Weights of a small transformer language model: some layers without attention.
Each number is 500 + 50 x the weight over its row's rms, rounded and kept within 0 to 999. Layers, rows and columns count from 0. Numbers have three digits each. The size before them is the row's rms in percent of the matrix's.

# layer 7 attention query, 256x256, rms 0.0862, rows 0-54, columns 128-255
102:494596501457489456538491573494489520461562577536523490500512467530542525451483499459540503497482449522459472452468439490534497597518484474538445532403382593486484484492446447423551541544561445542498549508524499475509591469471517517457519493510383419543409448518478546570555598517571508507424567438545406473490539550527412490360488485484497524497548517589505518566559460475548625544605
112:474497529459491470532434497438526449489483401532443536462433526482525424454507452406501474534464554518488423546406517442511444448502523419487445477524456462537498542468522486542565503401583573526523513494448458579373426460502545550525541508525448489556463539535602555527421528469582463553469473498484509526462485535522460456580415487473528476503467519445440447449530468531528455462571
096:512441521526453501496516479503498474516389436455492519494507493544504498559531466553471459441538573436500521564520513557500509455496487471470534515529615396495514464522575533512477508497470519519526559497495523496522465604549571507518500489466545577417586553452506437451484398434414528470537438649378527507437477458510577481613566544532551543530433491407502523455430594488512401485423
121:497515496463480533522538520513488491493504581486526478510558462533504604553496529589491517489535425539498536402532479519461547524558450535517610549472538530440495469519455517458438508582429463500468499548575514406648566548505535515467472495447532454428529461479414495495578539531466497485494532483502500456502537490512534538399548545524469563496495451590550550591413535474507594523468
099:516454455546501493495535457499492503497484424504452505500521525503494433461532451452577475490504507464505454657501494540462509474465502479443464466546511428461525517466579463552535504484548524476483545479417544554416460578535456513564524508541487497515514570488575490505460400424493499506524415624439494533467494423508529483582485551489526494539464519402474443456505519519487416459480
113:534469482457429495532543505547448477483447542465505519515547454601522532577486483567475522463513495530520575438525489509411507480535439477517581511505559554459423475542503478437455509572403482484481506528522507382606521606530574549528458477420526491358529475432436476501537492456425495480478524555452556448431492510563524505459580537524482543561476428465552532616451626462484548504472
099:465550561479488462501496556496511503512567565549562487486445535453438563514496519502441508516527471506472547436490501452601519496530570555566480505424465569523531443530442543526429440450464506512521490467578430510529504387430450480469529477521444477588514396517454492506525587566510475509497537346614513448527521571439447546494491421481508473395523519565479507415484471518512502506523
127:458501522559556488459444489459567535500537448532489464473466577427448452427517506427512510552507543462503440558479503477617488493490533499482438493496442423486577505458539495588541474409584494513473478460442530566405476406477414469525518499597505497609513513557556509477440488502533514539551443452519465580542499490486453479595460457521502460481534539508482477406561416522503426501530
110:580492487535533460515512456490441504524447426478457559550562475545573386521529455496508518485469479457545445534520483500473540475467435501453583541561510403478477566476575428446547560527562507475441505521410585436491543555552606521532485519496534476412524579503529478476526451435482505543570472614418474578501443504550530439406531523552468524550437584504486498570486523470481563492498
104:523489516423432528520553476509519473497452527454526555496560440562558527539509498549506576461497473585451546442495477530367550519599471502537540483557553544538406517517474458428471487546435508504493486533528477452569535545536621500465492486392481518413482515437457506473563495478461475456428510600478499425439480550508520516425546535502514471540484472491544552567444575509500535541496
118:524547418509443492511554520561475465490428549500509539592582369523541459608506461574544536456477527476493534570520500570397528497525453468497576494491485440466411457597483457477556553550506532444486575557541485401539515622541576503531479516438559508425407497457507469531538482416481514492497499638417447480516519487486539531468537598463528581526520469509500533618419553456477486548457
119:489537566522500502456534590508548472490432587529533466524504498518489588616462457555514444478480515521491581530551540553440517493514569490496532511453490579606495453532404549554429514489456568511540545523654471506563450443446469480429597500444464558490503447479427453544549492511595524476468561427531524471486564529430519591525550478456604524424448513526451508469433490574499465486502
127:522472419528546425508490416557448513466495403431494528525493460513583414438533524449443527513558479494539409459526466439514511494492409472501479551558512471488541537473535441401533515529493507434469492538380575493462547516546611549528450523532589476406580543530573481429493465476450508506607466557469533532545448503569477400434523553542417467536418532492535517558534517440444589469537
118:512532451491492474544543464492467501478486540438478541585553415511584466578512493566496527495462523461509491480478526563380551502582441490508550501495522479497451489556516474446561542518532544472462551596496519412536549604549633548524493555446579512408447505483503455487552484456417469492472518660425453494448445500504514477404530559516536490544509495496509562572415545409470531559498
136:542439409482536452475465427527512499493471383475494525503479527557554407389497486398418508438540436526466420453485495410518491512474478508512493499569521470508511570455536486436474525576433465497531463426392494528469520470520514520531480517571558492524618558549507520443490496467496410527563516450484506490514452499546445416450512464558373476513440551487537452483563491490511623411496
148:515509487457489424481540494566419470448491538469480524585535388484573470596533468579486503465523537448545496502444506529409552444555425512526553535477515542485527450561516476450545550487539570415437535598508559438521567591520622502582497554474580477347459514488573496486576481473419487475539546580451488503525500525519520469423540544473574503527464501491498540581445550439459523533512
154:480587555549494560486497585490531510537505588535471448501478508436371584540473508534582470532437498489497505558521510555534477460499578437471500463421446543468532392509434545616520509417505489501526519482567509506535380470468413502446538446474424458596433481480513501578483494540589544529423510425533471496505610501442532612601499466479545585509594481519464470459476477573510393523474
133:542432483488519434532511442567542478471439331497556515472495535592578394447510503393397515428527425552541464436498494445496503500407482520532559494652523417559482601451542522410413536607463438463554492488448387512499570474484481480462508494509487531506555515476416477493485430493502464493518434436511505480513487539549489388456509457537435508452444544502496535471572440515491598453485
103:421558434558566583536487609502559570511524442502456437452478466472408526500536471502581518482412516519499511519528456582508531507479545491439475584463472511453537442510376581580509496432537499628543420480549509500554495567478418482413520486462499529583368513511445586601449476525587544477455429585556617495509517472420472563522501447449449543510507419504431483517546500504465449472482
112:601461467497508425501479399502530495470494426480554548516427492574528453396531520436483489570498547502490469426500462524533480609392453461499464435520563520488534575456457534497434508561388474550512517468386430432492539514529526535518489534561419535563438510491463537560520538502464493477511517469447556425500502492516461487528414489520488419472530468536442437487542444590510522480476
093:488505493463502482503436408491550481458469420454463561524501526486574461494487579536383494500536545531510416370444479532497492561562374578554468422570543515522530564506502554422511471518438450431538498569441506541565515513521599467448449576461588584437506485515507535386505479487374441473477474468512499439454431626521584381518471525519457487519487489512539518490446484509438508545528
091:503522507530479517450551539557531539482451574486478376479538524495443541494465494572564546538477545521469503563578534522489515470532519432420496505398473574474500418448546567619564493403539503504434553457576589538543433550474407557579508436498466386591466477515534512525466508510443529469512506470500508511486613439475536592503573457458522562631596418506480500507448567498520419489521
074:462548446571604547480444615415444426544475490491507471573489463493402453524564472503604536590489523453453501484486405507560567384529474424464534491359480434437577432524434449591494531423540489467623555524496505438500437530534443526532551469555537447547443443488473527523573539503570462468505531601542501467498543495469466584533452427589432488531485544503452473574529528503488491369525
108:444488559529516429548507508564487564506446435526545496487462535536568495581452517469488518514478452428507471429508541465488466561489508602617509435594578458513437547578498451419461457619470453530643549529495383542520529458515557434438495563490539538478562511490468478448475363461396461456353452465498437417548446601475507437428457519459505466454479503497547494416526514507412579482517
088:424443486439493522570618517527475530480548485518543401397530491453501443463481619542494561535542478533506380443491505494472565449469514472483531591501500583528534468358588567514503460577456364443588520506502397506479496533500469552570460449550522403505464414507532497511477526476425477503438517429491480513524530625516457516514482405575509529616512391573560500469549503448434486447541
096:398505475511457594532505524494477523452548515561470455393412502416518464519492523563452525553600429492511490476529468449467574400515434542510515570522461503421570488482529430502540397479469370445514488564490506481455494435485490509511439471581566464445543465531576533456433483441415482436464402487574426528475523546543413467501442468516455440566482499463492441525533413490481467450496
102:539504458506478509522519477577506532491454530480479484517483486515474508382473518514583472439381533471519634472486505480542306478514479381418550436523506517481483434421513433553531483430554542572413462423494601450549437568493452631487521501483497520534528507533506513494502504478586549541543527498495556500461558411539577560576553508488422569506529489516545457542495525495537521501420
080:557436479500442514475518475485535535411511579476501454506542549514585479447517557444556534527464480479514583514547491512499459412479533357448463526447512570508449540423593458523480511479479496464484555465522535525536509457514502605604564516519479489499496499457456522458511596430534552428517528453547522542491478480543475572449553479579441450605494425526528510498486498424583518429495
093:507502380520502515524450487456563610494435572585537441470444550523541502393436533403508450550455480461545522453558535505483427534485505508471485602494518568462371532493568488502522409538442478570541503464555483609458473508496502575644490521578421419478442555486475487500401514384459543439405577440477556518558463493489460507464477480515456447578543463510539508424593530430478562478454
072:485536447514589523520522622527436436479453581498456555547561460466480489599482419511499436491563439485489524567503526454484550449444472441487547534373497420392569416492484498556556528483544551482498483513582562408471490560443472462558479466587418478459463497417555505588512473575487503401549402481497444486493555457463474515474528445434588636552517478446473513614506544521512481480500
084:498477359471545514527494431493514489464463425451473559542647504466604424550520456514450580457466553595457438454507544505489538628504513444572432487495523435504530523509493572591542470551491539516505504660455516559471511582489530500461541548520497529517452457436515498532453434520456481436532426566481478508488407603492506461385570542485478546558492486495488516543454534488481500403554
068:608351552445517464537466409508581486545508542477536606590503434506485552485506483404453448404577470508511492450485469488486489502465521553631498514575579510468480499484505559466528572549509576465530453472470451470462538504493526479475510462448434562516550519453518586487531494595546477598464520476452518515494478531507503464622573494558529522449523542600477434459518537570478477612496
085:554457429552453420494412531608534508564413519600493512541449490453469503534532530509442591495533449473486522436465470488441489513569458464513486463541518434427533521546502421512497493517401412504605487565447505450533404515523464452445511480504586470554654570460602556478504409541431553554403438484514430410474601587558526530580473473483486517519541514512616504451527456550458481464456
086:549485532478530502503470490478517507466532568456529493529563534447560516482489439479597450486434484467491575612555565556538568582541653503478380554495452558537473512555521499500544538482507526548427495426509491567457538492541560470543508499430415564515521525425502512511541562534607578587501539428518536551624474557517495542504520598435508491438464430546520545475528508448563387468489
100:540444467522566472443420502475481553485434487588471537509431516516499489422431416514467504527571462457403460468610462386508590565486373521481515551435508532523499485460517522510483568514536557508508486410459584519447454440477483549483518554496475420522526542483535476496510479523484445470563492408459566533521508552456400509516484568380522441559492457527437479466503510627443552542535
107:542469430460474546493483484463473454484422505532486510527536449497462477451519545565459482528646531492520444466469506467465474461476402384494587426385562503416620495431497531535541584511467526447526576484393555346496451495493464528510494584566519538444500459546575492506529539481469473410583529513493423458447524449487458556523448494547504441581550493518416408521384407483511452507554
076:574532473478510437518585416590511480456555537578519462446499607473601550511429602554507543500449472490503454421474600573472418601536487505472471457597484433548486488383448503478473450545405497427454522571464543530539449445488586583457464501521433524486560452542547471481493486465478508506506463344510478468486516549553607550494528557524493460515553483560539521438473503501530494513506
109:479513462584441505514520495574520510461485486606442453481430514405522508534478498548509612500512477390434522590583572502440599532510505580493599530499544495518481527587579436472543464555483482403587578457455519425547487437493468436434442438503572508474584483561542506443519473513402477553478470428503540522484593507541446519509549487406462486570452442513506506427482493455531465484474
078:510512456496630480496536529542526496478482555494570402469472594532520483513486575431568576592432502429499508407537553561480550488518534505494536585456487491518436495486512453439536486481500444477475523510578452537488508459530547456543462485492511460507448501475449503534536492464471465444474550480510557531564546523523538549430575524573458495601439440525525624501573672420579521469522
086:511509455523439546504440471538554446565490445472448481458529489425472380485507487505525540490423551486519430474554446538561532492534592400426497545508491536467509552522560474558555410486438424502584454493405512504498542525557441500502503453538567504546509514501523544490442566507518534537507574531556476460490466493504532486567453438565327453585538484451607384483542414434567441412525
063:498553386555566529499524555640463455467429524503439487531506492420513502566474467550482535529438512463485485469555606441421515475467429425478564510418489396402539480515492463583560476509533544454521516609534576449506447570460502531526471551596515493468463448466522452614444454460401490372514385484503430496433575452486533505490518417507490573599539485493508510540479561433450511423512
075:515517567547459471499442432484529474425559471502492523525485570515587578477475470501541461623472509456420598532464545522550477603467446627524402405511523488530443534569394528466467428562495553500445659463506460565502491438489545506513458492509475592503479531519454518474465487446475440465496461453467569443481406528528436506425495566455565444400433487455420538467454498525493524521523
091:415506461589520522509527506442432599572535562538509478496390482540453589462447537452526522484389420456495503482566535421437483480578592515448473527505527441531353560548558357479465490461509531486570499516526497521419506464542534575484536478512523488532481397538485410421506460468539500538444416508525457528496481445475498529497491459515450445545471617551503522426566631479450621531496
065:435543421536577532453599503503491502467464448494492487494564486532530456572515471558431568506536499531465463529540532472413608512511455472484553557421507468571513485515511552549474552469515566451507519580536582517444457495451463497516534558555555460468474401524518419494500423476462489437604483540467513588507516499470438540362528522436545447555460558494419524498419574424465546460526
098:511398526392595463528511528400449485503490561450514513496543517593485469549479512454435433566636466580498373389476477467531512507507538469511446481423517561510512463362465582528501510548400494540455472518521475539453535531490531614618485441535361431515472527439521461530479505477503491462479463430489431477521520497499464505481505481535578459505558495523468491540507512579524495529582
097:502406503420515528538479527513471527516417550489474511509535479511457468462475530517488479548593455456467536434451461450536417428522405453532515469533558464368590431394499433506517549510484458488506520410469532350562470532485427500460486487469563467547578554514589585502526478570468468465460433546495415485470556551537506531611524506526469587576540453547507449584492519608486486541438
076:559545524459478473516558433515527598586587582543621516463390466552450555433524560469544556515485517465520541465490439562481435603518476480504504436541496521495462466449422504486505467455454552559422404480461571545431477434517560533444556581489445533502506512540485486447541544502555508509547591462467522489582530487519522600561435590475586430438519520584512487389508507550513515611442
080:507495482529548488476470434557535493547406392503485584574440489475491520467476508503414497398544530515553444437449512520472433576476411598563503416571529430503475533567447537440480475494482545512549477555439534470491492507491546463353453599413557597424497493521517522486509435551483489487515472540480542447474440537473597421579470484480500513495483597511417454491451476575429513528526
105:499462583439495526588502530446453408582563522563512512461464444464401457456522534549492458449540494500502445498406435432535549482542476487505497504487463528448580447396508535535514468540492438466489432483454460480460524478513440430439496475503557436503483464469560573503508609524607449603447543463484413498462584584519470515617439488526563564446495498509555459495475463508503403477501
105:489510511439485490502512496403433501513504628514534497597469503563457571404480554438477401494552496469536467503486461453522435522511583446459510471406551579522450492420570451490458497521467550418492557454473446469431543448502514596569495452521390452446449402478519461491523613436588451567490584427472455502517562427480489532566464487559543489499531591561468476479445540430543501536543
077:497582460522472560444538557538429475475465560464427477527545464439441516486478445528546510474468503464525511602524500510462502433438497358386556509416436464462599430567503466571551549410541511481445480505498573390485465541470423504500506477573482456442439479469504457573511538531525567494609488529501508518491587360504510530512500475501484602550535471479515509579512489469564472435482
074:537471614431397473496610459543522591472545509407542432500502520535519574468465481506478471515522488545462497571543546559541516556464544542467485457584489567505527474429514539434408559559495537533420519421481465476513499490469459491447531489490441542488486528483523489516526541576528542557532424376446572527592626566545547536495471532412553540444547422527467493418485486562489409594457
099:458500460517498438468468429461506540487589472548536476478437525457549529473528523558516650588451464500426438489529492501529622597527516569533377503466499551604438569480485471517437426524452481420569522532445454610489521428537595522506530503513474459564510413533512509436520474458428439550484553418538493484490452612495440510527466504472521379528449501548542550375533496497473522450568
096:467502560471517449490559449499435450550578500468537477529478530558479544456501530486465507535477593530534373378442480485487493508451477445433549382465501496570570456370506518480479499536510523426420518531491440516531565509461534590505528485550438397514407407459435477570462541465485376538538448421462513557466589492493563455567510470589531533484516486537512522464528575523505568513580
085:469483611489527517512572475493447409513616486539478526538494423434470521550502504558485486354532513551471445619500458519498616505488595545502587502477502480559555470507552575497537544562531472398473528520454489465476585478485452476393455386474495476459530459511469473465561541565571404647568479418489536562506581522518524465520543487462565640450493492517494493498430435479581438502515
# layer 7 attention key, 256x256, rms 0.0846, rows 0-53, columns 128-255
099:593437401511561461453545460614450505526468585487533555556474488517481476513562503530540569427534475504434470479424435593449594527536417567450563565558577567466575519496585479466535499517553474460458475404478538487467550503551444399426610573552468520449581587482465505436531410527542510515480507547439484474465493505466570506518508554469556440459525516537474438391471547466509500446434
075:523530530522517514441553569491486564527537477467544477409589490500559473521528416447497382522558660523544499441612499526614478594362543455564460431496477491500603544472523545531510533555376522608541516547452487530515441476502570429560491494584458521436470513498456477549504545492528501478558564516547496524550516462467425582364435520481477573474523498546518526478597494450466462464515
073:479559533510492514572508479449544480434538468503503461502474480550423527453461545500422551565464432501540522481490545472544439484513613451506445525460438480540458520481459414497470462545552507499536560563477435567501492479438483621595440390453488522572503405596501500481474607452460468531480520477518476578459520577519507462529423473575564491565452464449463516567520471462458575538510
092:564453468515451417576537448608499423509489538514469514507465505489457445499567530532538538481548467490375462565424437540465534485586478607452499568521566528482487536511555482455521510421618423439486453427535531463462582490565400423441544534521465460494566559528464529460520459514444547562394481455420473506487467458476568470574529535475579484437472483510537472470418553456540488471466
078:412642556514488535520525537422574465421511417523476504505464498529478488433528495450471569501570490451492472512511489500563497489457477409543357511427432440504546523523478510485468477513576471476463553561453505522478478517476512589587457460552503547529434453585541543480497546493473498537533450529537459502482512536507472529550484556613507553533448468421449519523597476557478653573554
094:533501516540435448548583463541506465592474513510487459433467500487435441449574520549577514481547450460377542593455473543462512519556542618454479593498541524538449496473565464468527494395602413421491486408579515499471518459585369440443505466523476466524554487567485497439546456526449557559447517428444483500501518491475577474507507510429534511472503430539543502497460498454550457468460
078:558516421459575504437384547537496555458549552435454502608517469482559531563496410569506490519459556525547421466507556460481574517542476452537512380524452460494521501531433570551522560515479573575517503543479490476544520514413596470523538567472602509468502566354525446505435521499572484439546464544564531466467473524496455496502485546461506495471528619430558493429533457493473442419507
103:488547521479497511454465527404537517435538404511491549523512512536557497494445430413447553471458530461581507442537510496552468458438454416569463419523484514499534538475459542517463522561464551574501541575402453525524485472411604558607486488480526516545427534457488530525442561537510431478572505565557509445470508564509434564501498494602453499552466551413467476501582466573435606587551
093:469474560503490479557567455487515434503470496515558516421477508503436477388541599457453505542566406511444554533519474515488427480492547552489498626477538537492471473505554457457450465508481435451465507421497441508489461501575433552484491421552416503500524430622473556467589454447507522560441504441425465532578486509544538491510518496506493490506473477580456503550432505544543530545456
090:516485481494470478576506496526513455511535628494563501429502412470461524509503575613522491569597450478387509556458454487493491519490589533483478560487566467462456448483507436470491448538523427497470493431543508455530447544536415478456457484519495493474523441507495476502618467488496528596442462405415514526514464467519520473468457500470546499449493431602573555518481503420621480479440
086:529491485489454494554576505529421464530499599443494456478557457473444482526536538643560479514540515551464453531417460534507571559476512544428564569536504447493458490526515491484541516429568415512430509448573559513497544517573413470519485541471517480445537469464514473528566509502434526485498551446503499500544515425474599460542422515406515516447533529546566525514506542380540412473479
128:524475471483559505401389530444531510428486384514426507574517510513563483562506420467475480470429491498616461440463537424496580473518455470474520438499463417533582591494453573525492528521524538591530492542495486469444543478426612487491503566479545487515492588434524515511442484526567507465532475534510492459544486517447518472464501518504488524486488645434477514505498442492425571461533
128:478502568526485493577556475522484484554510572521545481419476496488435515423493564519497492544596465505393501582518441543489442500451529494509498624499545498434448434527584467443464447494557438454463493395489541538502429547568396525522485429555470527496544445586509474493608467498443573575453520458421458535529483477571532499528516483518497522486495459554502471499484569464586460555482
081:457457497523459504502543489454571502551485568453542487397553449447366564417532566555560461582575538498418536486471447531536454552470574535504492541453506446484497409476508471510498474519482458496488513420519541504536459585549420545618451458486441450508442467502456426491584531514448534573502497438470488487518535395549581458522469543458507517461472425528552535487532524403558444527483
123:484470564471460488582524489522481515524516512488550443461459500523411458416528553518529491552575461542484472529524419562534512519485523519461530604442559507485460422581575432445474492498511383450469553437523518588508478545589423571539448404516463449461544469499487518504561428500451588532487518433456407500583525457614549496527553478523471506510529491531468458585495529517611429535514
102:412507497528471456520489514439598521516502559517513475424520490433349584399517551508507481576540541478498614512478490487514473585464566468509447520439488461517491417489507497482536482462540536493488503413519522464488497596492492555567454445463457475525397482496495405468578540483481570579465487431484502526474544421530559498544465559473506543441487449544518577457549503465533407584487
119:498528463547572538446448536530452504474478435491430445551488511500592471600472425500476492442441460542511449502541566438474531437524492508513522452547468481544538539533453578537522551446576556540518492559550456461482508414396539444425571586512539564496546581503538553541397495538560473405479513533549519505498482597384425514509508450470510480530533577418490495466468462500415563430544
097:568493432480491503507515441481490490481475524479509429451491495511499482475517448465397499510525479484600445563530367480498501385402487452521561554472535558468428504553534431361479456507482426486518480430429441523457460486583548532501507467551437466451536511500494488466580419527499596534428520503414436551542443578608517501462499499466475460460475556533458482604434532511556554560483
119:499437426464528581430500518545452466448479437490472518556553535486615492630428505541457454448482484518471491492511517481482503455559454526497447478550542477506575572531454563496437572478480486512481505536515530482518524476456463430394559633496537531461524554467491510515441456471527457429548502527524557465498439507438506475496513513483500501510509529486489484466403479456489538383462
115:522504528490442478486541504453402511460495557467522511449547528501456529404495495318465437524521419418525538569532461587533444475510488492546570467525519518481439421558520455448490497487496497444540534454468491558426448554606513499600529433454466478520525462498514520538553483569496599511501419507456515497548475478607521478549529536580505454427450415512357472581580529532542440551504
103:444515497528467510457556567442583576552470550441549444435519504484417580469439529619571558599510612507428553446539487478519491549456540522516474512434465560494491402426466481588525487519435503460506498504519540511576439517478406534551536466435478489572413415502440475520494587458450490541508506552541555514468563407454466513484547493483488502565514391503567534417525539471460469547539
106:536526416514525492446441490506442542478473496492403490591509496513625526620528469577493511460465470519547435468547570501457561481515398522510527489532486453521546560500470520572558510468549521519480512576536509454461547451466552439446538550468547543479524570479518555508389513457560490364486547531519498457518437541401472456526459502446531431515535598492524464514444473420431520435477
097:531475488475488496511487483566408480493480375499508498513514503521603396500510430432472439426465402483497446519493531473435495478594484486506571484575570460571501592571518541414454536482547490513529496496510523528455570498501565431471544607486505496467562599499587519530482443535522531451506466472484477473545416568506551413490452506477492534433475534443501528526492497512511554429452
121:470453497497475458477441455443595528476509388489551456434496507464430454391472507452487517503488488453554504534462509410510436509475563433546471521492513556518547493502519568414458456566464526555541504418390426536495409525499503526484385429500499424482473461483481465449539447557430477539548462440461515526492481494593531430450506532538487468508508572461420546545538468591529488563531
098:498517450505352485529412452555469603525496591473510440608398439461564535527445391488468459535463550506565425513565485531400569552546423500563566511551552549494444504561446473457568483542575575467532493494388434490500519477496539474469585493421501552394406527410531534526454556532513401383476507544530447460511446508491473454520460549508493452487512560500516519601480525497526493456484
109:506601437560480494530553443583474599458470484428513439473516455493545453466539492567461610496519469591479445585461497539465523487485506510571598421613467541534407537533496516472489521455563510473550562497435431494546529530508425441558531553480363581484503474491469502525502528451500466437417538433565505479353481554479526478402458497433524472448582464552538573491483561542495580469458
105:579562523569583581538562544423474502483436516586442520458552498479469542608574534489482513512473449415467502525582548466530474522476540615453460521544502402541466514439489464566513544492449499511521552528546439487436500387526462547494553494552450448573538436635538515415491482502540466527475517457549442573557479480472554549494461554434531400530492536595576482438531478473487436501475
090:509605445468592468501533428484455569495497509539508541523510442548619471537575474469456543497415452440556463510531513502469632508465441479482532482562534462483555544512474478513500519501581564456548534534509485499383471455538535501458545519487508512521497477560560490495417504490552473431453459553506440479541454583473512491446555494444536511473475601544554496564519499461498547519518
087:497522512441526456542488377536516509544503461531421557523505515501552465555543525493464488435414465468583396502476574465512543530558485521459520454532542494499599593445477593520468495469547557481518527488450461517482531446530457506426506550454535475501552514487507454522469460511490369408437483480498578453532448404537561430501537503474513467496486671516480503552469446475531405443503
090:515420421536516486503484491562470434471507423526401470543538517548591404536527400446427458384501451549490373539475538458452517460534497525522528491561511469498530557527487569405443537457531499530484478429468488460448553507470569457457535638497503541485567570479528532514503428505567518460485502446468473545494429597510551431490450520477537487428497517486434525501450474572457562452464
117:487404497444502519480456604571455510435429386531435475505535549505585427626470496563532491498550502590496501460505525454504532431516365585517485569463515521505533514536499557430449505530442408548514466467471532511589529520479479438493470550538492444465501547428436588534450453443495458423567517491500457475510458439489532467455500504531503461522555467450458533502507449481474562494451
090:417481506477461486517536566419566443489561542485588447465496526458420579390462515504495534599558560485459501460491457495542506522454584507474453479415466536493559353433487480517503456483496477512510478438524520551553417484503449545541456401526463471542499406570444493526515524505440507563487501476547519527546573420468505600555544488510485529550481436531482509498520473483496460587531
107:514580569501514532496512513397483533465483455426562343459463528528429507393494504536489577555425426572480513482535446468561496481457559491467478482518454574514481427529529526520499436459560425596453412492518478575501467433502527473589438455498494471503566402510469499539516494561429588518497512510505543637584464498488532509539471492464484518491533471444495573495552540543567457577543
093:389475568504534557479449530512528468543572538600458605503520526479505492508405486436501446570556464488497497472481469506553605498460538449396436531486501493349594404525488531516523494521498451485528454480561553465398411499498514479470468501576587483521497457544491495539473492479421501518529391567488513516519556432559511566531583458596504592539433411492458471492552428492544476578563
116:497479551519462481541532474471530444533499483443389422563460584509601498415442564470542466458580481650486482508488481508472422515562523555557481516527503524477441430456544495515539466441502422504505546468529550504458465605453397526483507487387498608530621491529507541599494438414517553478458461407506546520576542445606528481606528409554477495497513499457472446546501481464554408491534
105:567495467529465434531583501477438587463455567415508471508498489526525492504547401489565504412462545550489450558525473590422510547533439527589550468616469459528464499550453496540518488442542585509521495488471489516544545652499504458576600514445473562571514554443546480586491594535552489468497516542502423475493508553443531426516478528471503501495505430515536504493537545570506573497530
096:463530555620538505517455513421538579525480549511451501458408487443401565502487548554509550631497458512472541472549528559511577468417482541506532522430433536426479386430500486608531440529500486503478488445497450471500461491537491556491467386525449496511436421549434551475515514508474465545473542505469491534472530501466441543516532428549502466582515521541515476469566538519486472610560
110:524515530506411538547507454449532556486515485486538482509528503455573499390458546508612463510501470474566580503517486495485463468476462528494567423540514596441456428522512432574533429493482518512458551471418425501590431530437585472485427485421491597572471509477478515583496528518407536495423460479558533541505459499453528497494498487500479490551535504500481530588557521516512480605500
094:528487475506476475459442418508501536579529470525444580572503495450598485605506436475478471530486412457594437482519522491484560488491460436419576465507602529463563586455490511554506441535503542532518535435474459444445495424539605485393516579542538498493481565455503513473503524478489475482504480571459528483554430466522541419543469497506464523478442620478511450469472462475486522465513
091:516504576428461511503482557556390545454437478415643452445556520492472533477429521550565491541476462564502474499569477571530547531469503527437558509548550511521495519522478481459574531508514425541527463588541526540522483480507516440548515507500580491470496496458546557590475555617404513424504448484557551487504534476446530548504527510529486508585533416499579576569538553481558453509537
083:521463471537519491514453479527444482447483334533418472497546503526556431536564459423429459428486438525529417551487560473483528423470513528540506544586535468508537555538539583437461519465500485541524460428449446474435541503489594458465534601503479529450568559474512540533469406536527447456480540450486466542505409592488609403481443527475499449441496560459471558478491469536475577454468
092:451577552505550547509588514488543520548557451549460619458560517508500433463539582495566499514545478406509581476475546540540520440524540483513512500452424515477485405398489519593439544544460489396557603495472576521530474547482475560479448437472469455588536452603476480535475499450563480552491492497474567505465530473563403445460586446522457496505462475451479468486581457493439501544523
099:533508496480476502543529430532539412546528354555533529466453454529507480431534566423447521438517472460494482512379538439511468543436529498451482491536607467598550561487580542476451458583515487629531452439512453517488437430514543543509409415500511460453523480499455552470486414538410411478493492441486561428546506535510594469489452498515516510487484543502500469546555444419527464452458
094:589426448480453458480425488542454480490480435556416512583475500527632466603508468483487463430523486588514477531431492505463489454554369515551511525538565456492507627571556517479476482511477486562470485506469449455532544540477554458479500551501510540454506640437478548507480433452515488424484522468461426448509361529540524413463456492537503482474527575456451478543444483493481553407423
101:450469454522514411441436489562503486477465533405388397564443475525489529482493446541445527509563425595487343522509501607462577544597485421531530501506436499505496447445582560448483481504525509482510481428533588533493573528528453550561546463516466487418525499449510593511507480511553533461491515476424420498516557638551425481600465486574547499502487521489409480509485473532488473469551
104:540571453553492492472599503407487581499526533431509377483572549494527514435570473553486598515500505475429389530567535523454494536470549526501582462565433545565514475448455480481463455460551489502508517395516516556461520457493435502564568486502414521587623387483523490514507579479548537539556532507571488591516537492461548533467455546419500460465521425586593531431534537523487573562534
098:616563531494505516503505515425549464531487614523536562488442493466466616504479536417549545501471475472516573525441516535566497524454472514463488466502462518458449469432488451588511471569504540569481552483485379487469418523560462547543448343521515474538425451509459501484567548494468493551539432544514471424517556359519488563508489499583529534507485482553482450504526499465531415545522
087:472429554523436534530549583434568478475492503458523433417540522493336578445456582602515474523525598492442590474521475503517408529444549551542438542426501535529506404475488550556482511514445456522524492455464496513585420560490372527490460442487443466593484432514442457537544478513457513566487534479522572527505568375482508504505559480521487500509533403512552540438529503516491455564517
105:425551533539414614577499594613458505508510579475516465551421493458449464485426450469554513482504510653450534543559503488468476509560541560463522549497456511471302365478460477517597523550518532463448530439527500486514523531490485464506580484450471497448501465477500491556512535541494480501461427500595444530455572453536444541546524454548501544528533333475523562484505491530580486483560
099:497467487532445450577496455547496501591521605563462575548469399511445469420552471403542466429475539482469528511476545498449568591581486475480529502488555443528476485473528516542535499551587659482486519406548467511492491535498536532564529463444498480521457544485569467529520494652494464525436442504479400451501546538498477471568555508514564541514444524527511444526576459567484391486535
085:560476485531557488533510477549408457473517465526451502521533504534576398596559442430466428388498438535519451544508535493475498459494484535519512532569537470486481609556526518449529580438511510543474478489505509441457572516481615445486572629507555545452576589489618538549491457528549522460481565432461420552534449586493558483508441523464546479472510540479500524490473522529483528452485
092:562551500550502498424472525472499538505572625543417480594505447440506634442492513511516488539519568461515562533501469545538512527447455516507491531473404569428460434489485415519540515542509509530435520586482399465510410543507486587519451399507439511503409400520490500481508531423472543561489530516505490479488501487520454579466502495565526459548510534559452488516499478557485462572548
108:446530554473427532565452505522532533579453464493536511466450512496523503422419525385539476583513488536518583467470467534519500456491506490524536487468576528479438390561545475538511510589535503502559523476514503520479398511500458511604428369427511524453443498491425532586478491476454518458495413524512559431543527433531501524506539467570483531500509470427437442608591487396564484565521
092:485498428595451527542453565556463545504476520464383459557442486498486531513506470439509479514473556454496452515528548514466516536571537590572483584452488450522417478378532407471562523538508518504535537494510409448497554540539522520504552403402485441392408533480525561474540559557562549482448600474444434487526557579513474440604436503517534449498453565497498456525517512420399436482485